config.toml
d_mlp = 704
norm_place = "pre"
rope_fraction = 1.0
qk_norm = false
bias = "none"
init = "uniform"
init_std_o = 0.0
weight_decay = 0.22
decay_shape = "linear"
final_lr_fraction = 0.0
seq_len = 512
Each number is 128 + 32 x the weight over its row's rms, rounded and kept within 0 to 255. Layers, rows and columns count from 0. Numbers have three digits each. The size before them is the row's rms in percent of the matrix's.

# layer 2 attention value, 256x256, rms 0.0391, rows 215-223, columns 0-127
118:161115126170051169145158128150107178120145139101114171116100092108101120106145109144155136087097132177104189113102094138103122165114105166132067103139127108156139164116179125154162098122161120166125104143081129117097166142147129062104089107191114126127062145129122096093128101098121068116146175127162107139169089079103133114131109148131124162121194137089123055074128175138179146133124
143:114161145183153166137111156124086113157112119212080142121145159138125134154093072129139091168120131094152123136141166133178127201150111191135112175117049091124117165091146195149153142166149132146096098101068095174117112096111134105128137138116179110166119115143179087100136144131090131102118144169125138134124125088113185116159169126105180080185175148096084132141115092095149179069140
082:133149118148128192167164186138071107109138174106084112137135131135127177098120143137134152082151085175139135119134124106122090134163091097168069079122145132083152156087095137157179169120113158176093110157103108122182104176099148187107108161116166086093093088102114093135123133144100179139140095169157104131129101144209130158108143137108153158156134126142141146083213202083195041155081
091:077164129146188153147089213108106150168102178119146134128190120111103146106137131070161104059154089130167138115148102177127127110157158077166158119100128113116147145122167133143150112159062211129155127131133163177080147145184128121145141134116115136170157126122202140127095126124142128108110020204128130122101172162167117118057158129137138139144160150153142122086179192138112137114097
097:120108176137112160081134043166135083045124080124127128064097094145107167082137101138101195152135125113121130170165115133137115111117181157108134132122156170200083121068109145112075142113135041161117151127158105088206101113089127151137138170133131157103094155115102106175130150061109097134157114151124179081117113091163102130171122101095154118115171139095113116172056172173115070173146
085:127104109132104124067184099163112162158122120138167135079092084136128081153136117114040141144089097175155113162196062169136160133126175151074141123074171131117160096091182120083111140120143059088149171125147165105084129213123175127161151158172055148097101136154134115118086124124133102118165158047122179117126141154097085123152101080142108132131137168097070082104131124170086102134062
132:158094122094121107093141091141117131106098118069180133137043073149125104101131184134115148084088161144124145118110055114084136054109130097135115086075186147136138048125114061129099107106116109129180197130190167058162141155129193174138108112154064151114119124111106133147098131101175145123155093108123081117118125169106094104103125138126126174096090147115170140129171125166122094169150
096:115131093056046184123155037120103123142109163113146083113098157122111097149132165189102144093143116121162127176190095133165168144131194106100175111104148083152104175105169109110124108123120077158080134127148157100158102144140073144172148109112190125113129124147169145078137179115129128151148152152128192106100157084140143093197122077131099139125156185123075112104081062139158054146134
089:122191109161106080140133125131093154174107121119079120122146104125077097118081151019136140053138120111155127150125124210202160139077140108118163172087139194106111182102080078155153154122096148124124136109152101061112100147167137130118121116104179170094107098176177123176111109081226166149186119147137147134140154081131075156124149140136135100133107169139141070129164134195163074119120
# layer 2 attention output (transposed), 256x256, rms 0.0397, rows 215-223, columns 0-127
106:118122138101121091116125131098102128055132120104111130141144154120139127105098103154084105127146107109110105112158162158069139073139144092096179126086119132090117062155122138131111123111109154108218182116132113191158055082167115165151104085077130144082162165150128131164131139137109188137155069125106142090128148142148096117161208127150137053164071127153090141180152098122110115116171
153:138148115129078069121136116075156150123205136082138075135114079126130090111157147114112132140157111089084131100114119141142140135159140082142157114182093113098092196109092117123089135178148111132181133106135126170130171082126091058106191084107128124137102152121156159118119121159130112121105148104076157018097151128097123119142110148126115114149102122147104139111124146098130145137144
073:130146102121065116122045116101149149127184082132214137159120147136147069099115125103108141149107138152117127107114111193136139137078163158145172133195105158110117093169073119115137130166160089108167197114114116114078128112143102102131128123135062187133136074153149134127139149120127074114100147130088161113106140141073141116155173102167199159115131136184128129135059115137138221107149
081:119121113114109122122115097130101128121153088097126100129150100159097103134157126091176131182079103089082118084086093082133079107132184110086110121150118132090125174127148099143162148202154064119079193176095114162118163119082124133102131132132096069141126095125109082108095110133117103058151155118124128126102077125072118179203145154153111149138134145123160134096104097137150118137092
094:143053078142154106135175186139097159144092116172112117167142183141123107202099128179155107116106137135180143060130106167116165111087075128133058108139135087095176083191098150128150121071152201148112114086125130124132093137188142120125081127143093159103161140166116147108143129149123142169107142101133117091090166169143111136132158110151192112093128109116160101135176057099117168119097
077:116105135132160119150158157138106109157121094122051130144091159172151100155077125158133066096174067107120168096113170137120127089102088095163116126158167105126105140145179155173119154104125197193114049141138117137125091106188090141150086140099158104148132116089120138174109096118108206150109118140171108105112135062160101112095111192217100090132105120065182146157145112131164163120161
138:138095131154175196143167143170103136144059131169106147145190182094129147124107094151133141110107184184138124134097096145109121082093100158092087115151150134117145057139152148094184124095133187143094104172101119108113068129153125184148047178130146123131177114119110130113099116105062144136154101156159086223147169118133142128102173095170167139090128136113153128164127101151130121122126
088:086087120146128126090185148096150142175147091179083114161095096138116176175109039096099117089127114130094152086126104103118133110113097129145122132134129168113174109128120127157104152109205164127130063098099125160109141171156138096177100145191140155099096149083105136171140089124094155150131097122106104084133094136137070162152035145192172075120079098095161145148166108103128179130093
085:121109160122143142141168117116146134096102111090160137172170125140166175166161127200126142149104183159158137108096057160069059127131141121124095078139175102154144063129130134099117094132150117190123125119129135200125141193132134116107099145173141136092138128118074119087057090158118092114096082171115082117103115183134094093183131087182167104158138124126140119154115067082158166097114
# layer 2 attention query, 256x256, rms 0.079, rows 224-240, columns 0-127
108:159130124185110122059080154087155145132111104142117116123137178112115129134128085170060145064099114109133070100138061093149182150067121101179136147144150116124196198144090106142129149112080119121179154116125155144102154132101159113114124094164139085105132154150119149140103165105153134134166122128133102085167125136052117047109135120106101140167095140050105156112163103102176113159107
099:125129141146137093119113092151108142096097109096085080160155103120154171119187142088116159081099040145105164129168118126120167171127120060172136154169099095154164112127134133156102177129123133108200178095152140156165126166095095109136117175118093060120144138172151104075183111166141112131196137163155115117136140096157066143107092185180137103112172152086158182113182100145177116148123
103:095128114165103118090125122123154153098100153110102050134162144157098136127166160125138145100123047119136129125188099095094154182104135058186118180102133065132158132142106100125188144180056142165171189090087158179133115138127100076134090125161128095123115074164125121109129111173145156114161114134173132112135135131148098112105121157131086128121157146116122137099164091142100127138104
114:149175147167084174093173150147117110100126145089059053076098152130141161111169112101095203126090103106178172097105117078086173135139157069176146151119124071155153139064095128142203136121122144135112162102157141131149094082160146086173144125184112056150134177072096140103125097179156103151185140135098164145171130114153090178118087174104111114182148183143097207170154100165189097142134
101:122118154163121113120145139131156210083158140140104128109140136134115072135211079130094135139173091085168084088038107107127099126114075138131100167095169100177105097063040145115134092138112094093147144095188140150127150126186100139135156162154112116081144135116167134135157112172159170146157166086060114051164092180133116153156095074154112165143123093099125144094141167132179158197094
112:140074128111166096161163174109152201119144108167153149131109124141100043104137129128119063138199100081112043140068107162185064092130040169135110131099164175136154144141111153107082102096148101092133077133153156157105147169153119155140119178144115144083175110140160157144124175125139143136072173090081085079154114206114137131154108043111152150156079098116150116081144155102146119170113
119:160185110176100165121114074146102158152106139140111161099104129099111144072108119111145159120058162156161166138141154108081170167138190089138146130131116104149144059140095096093184135152119153135122192133153098093163128113160123142129091064154146135155091091099121011095120123132115133113177096123130139146129128124168157105126096166165112112134164172122137134159145102165106142137090
084:146121132141178129121098135116139221160089095159141191172111116101143127091150095137142157143119152116144128119101147140132136088147068131106120160095173111153102069123075091086129131092125088109118140108187133156156119120177067101165176110151157150134145118121190072088105164154160159118139120118090131059099081169176134105170088129180146094103185092102130115138123153099133166153095
085:167190132138157131149125070156107199138108121149145179140110102128099082068102107155118153126073131136148145151131162160093151109126161135129086096117140135154101043152093090100165136119144129080130184142158090111153161145170100144121108103146131180109116078136149012075102135133117158099158109128123145113123110135173144089110090129185157115104131138101128104097167117155094167131102
079:146161137167081095129217118093081131104128095130158102116145137113131088178144107126128149162135143123104107120157143153069102172119187125084130108128128115141097086093129159157128078110114193155108105160097157125114191135101164156116103102136074140087124148113054148201197103110094109120130134132161164176131107107129118141147134084106099156128067125147130152116114130153141060164138
081:147182155146107089147177122175086144096114156134114135103120138177094095051140106159129123109093134121164120127110114157130095100089198128115122100128129105165161092126150140114207084127182198144119141180105140094118107147128150169096083104089091148157093101127095042089141092158130164101153116150132127164165158141112124133101122156087116146082108192104124134071200139176123122120097
105:105112146122122138133170153079157124142123104161119115153193117141179175108108134139146103091214195084135148131096095136152147147118095150110074111133102132147153143110092105108156145095117161136174129111108179160166101125107082112161180087104210040169126200116105133094144120150124096188166177128110090117132154165143109109179186131117156118095128161142087139159187203087195115098130
086:153200127141093111134167106178118175137114145108145151118140113133109109064106104188100111099113178103193161130140148176105158131118143132143099124141135094169105059151081097124161111122136188122166181135134092122135137135188093144095130119112112139137088103117119004079145125163108121128182120124100136137143138160182134101108138125140136128083122188136129120088173151163137171124089
087:159175139145072074147157116161093142081147161120111132125116132199118074071159083195133126113101146132143084121135101198142111153074187102126104126132125085141150039105118127089197070137136169166129157140131127064153096108132151132073056105064102107149088094119124079099146092124136171087102122175127117142153175115127115143099135133111150126126107162102146154086155126172124107150091
087:104194156104113160087146065169081215154103133170160160147094093108091114139108127096100175176138076134154151139087140150086095093137167118136118114126142141195094068096118178127135102101177157121110141151194083131126159161130077164137108100157093138109140096131120045144128110116079111141117127113145133125139127152165126138158056106125147100125157140077089161118177110152084138166106
090:071129144119115140140161109108129121090089106121211092151150161085131127189107163114100120149160119151106112118151147124094111161137200151108142087137113169113102133137166182150097133133156143146112097132112133111105128147091136184134137153112098107084154155167049205217147116125102089140137137125190175195144124107135116183147150095087122138169097103153134128129126094126112058146172
096:085108114093085110090095119088083211157174123140178137144138184142139138163161143163128150192096145096112123077206123095097156124135132125164154159084141154122109108098094168174108120114101098174165126133123128142099193116083122164168108116122120066115130120144168125166124114124118163104145190091186146109140076111115106122095125085126099183127110134123054116137114123162129124151173
# layer 2 attention key, 256x256, rms 0.0857, rows 224-239, columns 0-127
104:143108098113108144070145152151067110163119102150075138141139190204128109145111141113183129140168139082138161071149171100084160132168199141124169124109111090110138137149178156069124151115130084079110098089094128126119160102148082113115153169149160172196163131080111105105126098166095119082077121166169166092120113093129073176166154175096145212183160098073146197133072101116091117116190
144:095155098132095123149114077123133152066155170123143150144107078062130142108173126153099180092128122173077094177152101127156102145091101100197057113110115179151097098084075080176151104120120140191118177137152118114182067163110135147144090095105123084069086115154128124168137148102158187153186112105087093157140190163102159132102162139123117119123140167193063084141122166147179140140089
120:102126157163141139181093093156167141100110151132166157146128094062101151140146138095073127091126141163089107153158084173148139161102084084138102134107124195156078121084099087150133110143109157128119142166183145121169090162111116125120078110144104109093104132166123146157094131117164168176166137079109085157167192167094187141112161149144141090089127180171103100099155159156166160093128
113:087102116173150138171091085152142135102106127085153173156101083067128154152136151117068136081134153163080146117165098140147143132086095077120097142153098165152099085082090093149101097117096126137122141157148138121157102179113121132130096097122117119092099136183139121139094129106183145156188125086085086144139162191099162103111153127203130114076149161166093127086159150144180142120101
148:165134098114090185090130171122130093154203115132088064110103155146129110154151180150158168118104107110146181083170126102075195123157146138117116110115113103100135147167151176081117175115138067093105104082070098155104127097156163131156146142128174169182147144103138140084153107128106153129137090122141184146110083128161135120180142189107115174182181131091129138179128103082144091147167
114:178138106097120108072137145134086086157149164124098135111140166185125081120122094133146062137145123081150148134113170114108141101176143174086174094135128081122181176205157160115104155122132111098151095083078093091114157095124092104129145182113133172164111124074082152123120148131064071091054135133170222097109068088143113146141120163098129133137121111122156141154107114137069125091142
102:086115163109154081154124130131139153102145111124126069193139123040104171101147151091095187137161139138041135141113113114096071117119055121124088111113074155134094144045113115123107121145075134140110126144152143113127120147155139097153123095196136087056126147174094087164120093131110170205153166126096073155122168166114129157129100137199067114141114144168099117107102156099172159163084
092:164093121157076139062153166106132134152130176119114123112136178171137075068183090168141111122117089101107147102118152124060131069185142115153139119113135108076168176149143138109100172088094108113146117044103142134048165107104135069087123151151108151181102135064138147096133133156111112126089123195164165057124105116122105178121089163101117063101119129096111200152142133173113120129097
081:112131165105116107088087170149145146129174169123116083185162195065106147150158137140127134174177151132079128146061144107082058089122125146127114118139057128039087148084115140139117123150106134120118094068169152140101117099140106093125158078164152126101118175163131098161139131108089139175135172154139070102100152126100076151156073131163069127157127127132087164132088155121161114179107
081:082126149177157113147143132144086124077151056129125131094126119131096142193110141065070118099145173133136183149140086116135092171099109112068195116143142132154111112135160116109149110137157166136100172147144119129244103178206106154116096089145135099174130160178092137146094120125129136111137155039133083184192160117117155136122109137163115245203142081143114094084108127080149174118194
072:092159170114138104127107124154144130144176106097125060198127137052105166189159173129107201158169145185107143146105115132112088109062138157115076133140031141108069118070101133117147122137119152139132136113162137119169124124164131106101140072187130151108117201162127090182117099100119180210150138136150082142088159143108053113142103155162075184165169115148121154105080169078158164177107
106:103099160168143169151148135203169150174104100119123144169113165188147136128053135114168124106103127117111199116139135158137177121173069092154133148205088089154167149158178131109056182062121052069130074137102139150097155125092116091052093163101122124133131175114146110087122138148127109126150132165139159113131138135096128091125145113128146077067145147087154164140142063135091114130131
079:138109188128146078097096158154132127123152151130111112193129161072122153169137161153158170178140160138108118121098145128063085120109107117087060129168064122071118144125107133151109133100088133113124109092159128156103130117136132079085154069191146149104147183192118140141133128081093191185175158155118077144100127150100079110159059138192044103139131121135130138138085154080137123190122
083:096124182117145094126118125152107120100193058115142095160120097018115171145113146114091178155132136131084171129065109113068062088101160161089058158118036101127122103049133139123141127134074171110140140116136128107153115145162128121133144055195131117132127164152137088132105095105122203176182157128158061175134133173099090143136124134207059157157137120138111123115111141078145150177094
086:153151137131101104119097147164134137108203186127097098179174190095100116136159111100109149148138134122068146126154112147065144151113087116104150066126122153094063164067125139171160143170132163102119134083143114117119087160128096108137077079166140120092130192168059161155128120106107160193123161134131099125106157128090131168121098201103101206151138110149072150067096175102180190127131
092:080150102169155150164111117166094163115106093127125177087121124168088134143078157083154102103130142172173137139173105162150168221143143158112185121137145176162094143137155131137174121161208164139138162156139099090191131165107107140119097161109131147136148102143085196176131121141113115133106130132154120150115159066144160131147193114119136234148149098159149102119107154109128165069173